Each number is 500 + 40 x the weight over its row's rms, rounded and kept within 0 to 999. Layers, rows and columns count from 0. Numbers have three digits each. The size before them is the row's rms in percent of the matrix's.

# layer 8 MLP up, 768x256, rms 0.108, rows 737-767, columns 128-191
100:510459517523533461509511569471456519519538508580424516512506585533449539513487535532506528482521508461512458504520535476551549549532491465552465536483494510473481471514438432429472452553488486
097:481513487456481468386484465527502486544528562511526488508524519518528504514488416450495423459472497471490551569477513532555578483531480506482464513513477453538531442471492533542535453541548467
107:462416502496522430447476480523534446527445465495467528536478521519539492536545488473528558501476527495503539517516495562533488525531594469481544520489485422496510499482482484504542405567481447
098:528532471504501435475486520518555444481511498454556505495507468473534503482447487550502532564484520454549539489527494478534478448483505470496591540437489570534505457490429526523525539438491510
095:530477499599484507536533553510525549483508480485498453530514499469490548482449503517547468566505520537467492539505559560484479510491492453487519582510499544515437496556558493452581456438448510
103:469481487496482424534485515551521535498426475431477414457475495502555549434479529527498548507485538508531524527524438483436412542510459466508488511427594466478569497537543436468477472507488480
102:436428538482448483562508496547478522508485514513433517474532547502481473555521488557547517598483492470492531584526448435513544534459455523523545534463492500490445490506515488532469469515452542
095:557486524539555460448488556517516460515523500446504475506500476533492431476525490430465492505486515582432547511489452484514499513578489464472434456509585519532503505473480516617557488447568446
105:521537452493488501494520549522525526514536462531491526471480413540390470529526396499479499512536558500509517515511565531488555497487423500441512473498529439447469545522521533469566510537454548
103:507460524481545419481529417545464561500502491537516482477432511482494494467432457503496534464453525521510434490406457524462453487431535525558545506453532530545464576403490497532568515481546548
109:510480539509516496470520477529520515540567544465465561503477586518556500518448532527486516536497562460492476527465531454492552490546467520520519508550489456508535537425457554501495450497438516
105:510441477462531547550494507513589556557484480468543497535485528497566539498520493532494458507513541499514400536497427449456477558477567515428504414509604534561494545486531542483490514521463608
106:583536541412506471508470515487518476568477495497502575541570490489525491492467519434447515480559611577562527510504500560538496479539478523501534530546615443553510455490484602459550543573457477
104:437519517450550519516460441475497507484467558512561427487527461495490491502550551478579444524497472556529505471553442538515486527449557566461536493451509447484461536521531436382487548507509505
085:511516574449526441538492431437449501540466524466477461440430560553528539571456510491550557458555531581455503550483524446456493474553431507391494572517492488499506490520542441511491582522478483
099:496494513505444530514494479459452422445518511586501515463468377485535510425450396465492586551546493491512460454499444515565515483444532536507505554498463513476499478477489509516532507506582516
101:559482539529429502531422558517508455516519458505469487501468489457472489535447461491475546456485496522508428551548487503494451478525505487443532509527506473483512460558455507476576573532480466
096:508454455500493466508493538459533514561507514509566488488508407572524496576469506471523563561524564477453428457495549481463597518448530536505531539448480489496447530498576629539496564549561509
099:502515550513529521490448497417442484525513506443531488512536561542536541488438495615539448426503450516458518510432446492479466515502543470489496424482524530551552440503446463522548544550492524
088:515514476496537439565537507440538481449513467456642438481458565484503482482438523478493536420418501552470459523455492533468524528465468472543452456503586582477480476451481574567534475472459542
092:530496510502502484550508521537518436510563524523471479513482508546484532479559455519489426529488449469530560512442521428522523444467425510528555573520503441511508561481523589434491525432493548
098:485497496525487458456503511525580489456489571438561530458553494434496555458511511506506513490434507508517543460476495535537509498560433458491485414533511521498491487501489458507522483519520485
104:494473507486476514461459493513511525489431479472488472479497483512502507544510560529489542567507532387492492456538482505509511540509510461545432515472530529468521418533486496449543530522482529
096:509510494507506450521461536516417432521487499457501523531410458510522537527470533494500566534526482503497537536425556411431538559448472478407452461477504490479453509461556520514513492429560559
096:449441462472482621484424635533505416489568518469578497462555530529529527449487544473516508440521504521506555547518453537584568532500499503477426520473509507481500485504496498472502457479544575
108:504488507499541509481485598524427533559477571426485514485471514434439532501516522536502475485464548511528531543457467521478502432460581533497561482454540526577614511484523533475466510491536507
097:498455519539423560496467544526531467470512450568526456488558484495515431448494483440457531455549571471482509482501529437581529563538517561485533472487551532485514463476526514524532477443590448
104:493434434520567497480479530519553451506407465508499498460576458423505467510563443511471470495465523454470524611453538551497536444430453541467515446523500433516503479426497529508495499500486524
096:475492468594588487590514559507531493534504517471498461585537468457491465540535525530465460504453542464591497524509463458524548460506550433480467529517509525495544500542547531528482576463505466
104:476469466471496475499473530453505439530456431487523504514521495484464453470426577504482520436517544558458469468559532515508591536502492460438511501506522592485514421466476517505488559514434482
090:451505425388471576454472527502465431505520530576491521408553500508521501488544539531499494429507485530489504554522479468495541462493526510571397521457512450476448470551536474511492468480454534